config.yaml
n_layer: 11
d_model: 160
n_kv_head: 2
head_dim: 64
norm_eps: 1e-05
rope_base: 10000.0
qk_norm: false
bias: "none"
init_std_qkv: 0.0455
decay_fraction: 1.0
doc_mask: true
Each number is 500 + 40 x the weight over its row's rms, rounded and kept within 0 to 999. Layers, rows and columns count from 0. Numbers have three digits each. The size before them is the row's rms in percent of the matrix's.

# layer 4 attention output, 160x128, rms 0.133, rows 93-159, columns 96-127
092:469549498523466472533448531461533485475549565445412490525458493469500480542477522541455495458489
089:551534479523507512514526521468496506523465536467489555457498549465460552504473521508570430551532
114:496501573459573560481448532545500455528478539505488528447470443544531475474554478505527541520501
084:499471487538575480463452474528556444510564508547504426565432468469505443487511470445441501479496
098:480493519578482527593500475457475514534523456481525491526524490477497517505554493485509533520550
089:590506519464537446477450434509464471465528535479535457541536483586445511491527593509484515469537
098:577546498471524561508492453481483539541544578496441486524438513486545507547511474481457539471527
101:512435498524426483480521448506547552519486464550428522495544499418531464469465482584556580472471
095:494403645541462502478517453456507500484541529464451503503517502466511498466502565482441503515497
091:465481562517480474481399550515466603581582530467488458503498531471496508526508607544509470599475
100:505521520526494491468477519475538542453489507500510540546492479501458526519507401505478569525497
104:575493444529507409478527506487390521472482465499451529524430521495522495526462547517557475498501
100:503505506511542509489485496545550546458437549488470508438532450512492497512509570484470553490534
097:516541498480551489530408460495538430516488494477439487493476460510473452457463452457446429535444
096:510508483515543524520507539568477434550468480534516477466484483457502474531577538503537544513523
085:469485481519532501513515513476504465437486447536428493485453536439488517532423544422423548598499
102:509515568529457512468550544487505551447498506518435531533527528464546455528499481531527506551441
104:525557558531536539423509535481591512517544472559491597492466525531517543471509550506477508556490
096:508519435541559520511493557468519509457557545541499523579571554441488434478459449474463493579494
095:493431495546436563555460583508521524550501549508552494500485431505551514527514454499492486523514
097:480579522561493568532471526525473455527528557478560490449513530495461481484564551460463540444538
091:495466459547524474472540566501537481558488474503489418579515497562487515543542449537480492412523
098:424473608481552527468508479520563503427497470478479552450530458527540440482522520530539518427543
099:511504451450372554505489534538531492523534492485542504549577531474489417500418496476499530474492
093:510505513501521524395521421497564507517488501497452506550494491439471547494525420508492539542510
107:471515583517528558444480519495506555508420424483540487461535470617492537469510477484450463446480
122:532492446459537517542458568483460527467518552457535505526431458541533555573563437456459499458555
091:515574462550512461501497520488466505448567545502524505573544558496508463501504480521505558495445
119:463486523481491504540495531577582504449480489514508484407499511472484513559466511449491510468527
101:468457550459540511494595555519472426536424457558522539486486574534488527536514489464476530488445
097:495543515464401495495499544489495545464508507544469517454454535521539475499544448508461500481430
109:489563572540471545424497552555514587481487516435503491603498492503527526498476535543578565452481
114:415486503549457593457444496485522559530467513485496490485514484528493536498476529517492541522494
082:602418525526541521557562468501478539466473566554495530416463587464445519511478422532501469547581
090:516493493460592511536478470457534511553502427459491545514513514415486496514482461525534488480486
097:500519457539478470506455475427493480499481518426485507503508544485487462470527410521470433541453
098:553430474517521426491502495426535408507416539449456554601499458477467458528525463517545523566503
086:484476467464470500457503443452431482479510551436524496452468432512511446575464472536486569439566
093:471559416528531537471534515454521498536432546582501524458477512496518529529605477535500516489470
083:488515450536425472475410484511498505506503510544457520447407509470483469470554511444559481521570
103:494557541478411483471504513492555505551534530491469455434529459448423482436529488550514501527441
103:502556448518545505494457567520484543539517571451584453447491535513502478486500513563521545458478
100:586549480526494556523481579472511536469534476484513488573476443526501549525500480539574524445536
096:569492558467514519480454485508500511508442388512492479457429588460526494509460470440555550497508
104:479498528510390473471506500540500459443477452541529552422434494525525543537594549548443504535510
095:544546455487509472547513533592502561447530495586477513524566508598534478501547506467471501448480
092:454533434579492549438524483445476452527482480442522475438491491518480511463442445535554514497482
088:513441543501580569444432518543497469499571475447474516507530471546424513456499486453486495509539
104:551475442433491430462502494479509570557535532405533496485517502506480499535470482503453517503543
098:535544562512460569500472423439430536485525519476486492483474549519465482443467492449525429578527
088:473571580430532494460433440505512507459565422463508511489500467486392509537526538422490546497483
090:506499507492526426486436496514529458551497569506508581499488476472553517449528528546547525547535
079:488497551447453536506444490492481473555476453530488407491487433517570512562503463494438512502404
099:491444494546485489462451471514448438514487524387524568540483505555576520457492516530518503531487
088:558466458469475528556470580482504528475496471438565517489528535499440442496542460474563443491482
104:475477557555502503542444515543549492638515529487438518571520508591515480544480431531597433519510
105:441583611524541468486382493438457458487503465575540422537531466486491523491519541518459503476425
107:461568493537492453421552552546509526527559492529484537603503437495493526515471495499549446517542
104:524421502463488471434567522523455534499418599560516488538427514521543581492466510583499520525425
097:464550491539490479501507495482493444420402418511527552522530495514472469595570532572442572420434
097:506504452501521537515527443532471498550490507557543506532520520506516568561438532548506523476516
100:535536477506478467516476513547538528420522503488444508493504482451447484501526480551411559485491
096:467485492531544462475479540478505567495478572461544581513520423524534437474506459575490499440538
103:436500491502472522517553590494547568486495558464490496519420468486469488508569434589533478424548
102:449557516494482512511488533521485495490504477502536483507436565427444560557566479466511565562480
081:508448496565491491508531471437512442521580541535500585520531472467536493490502494456557523512490
088:508514564493412513492501455495473530507540467446476453476513525536500479474522503543497539473529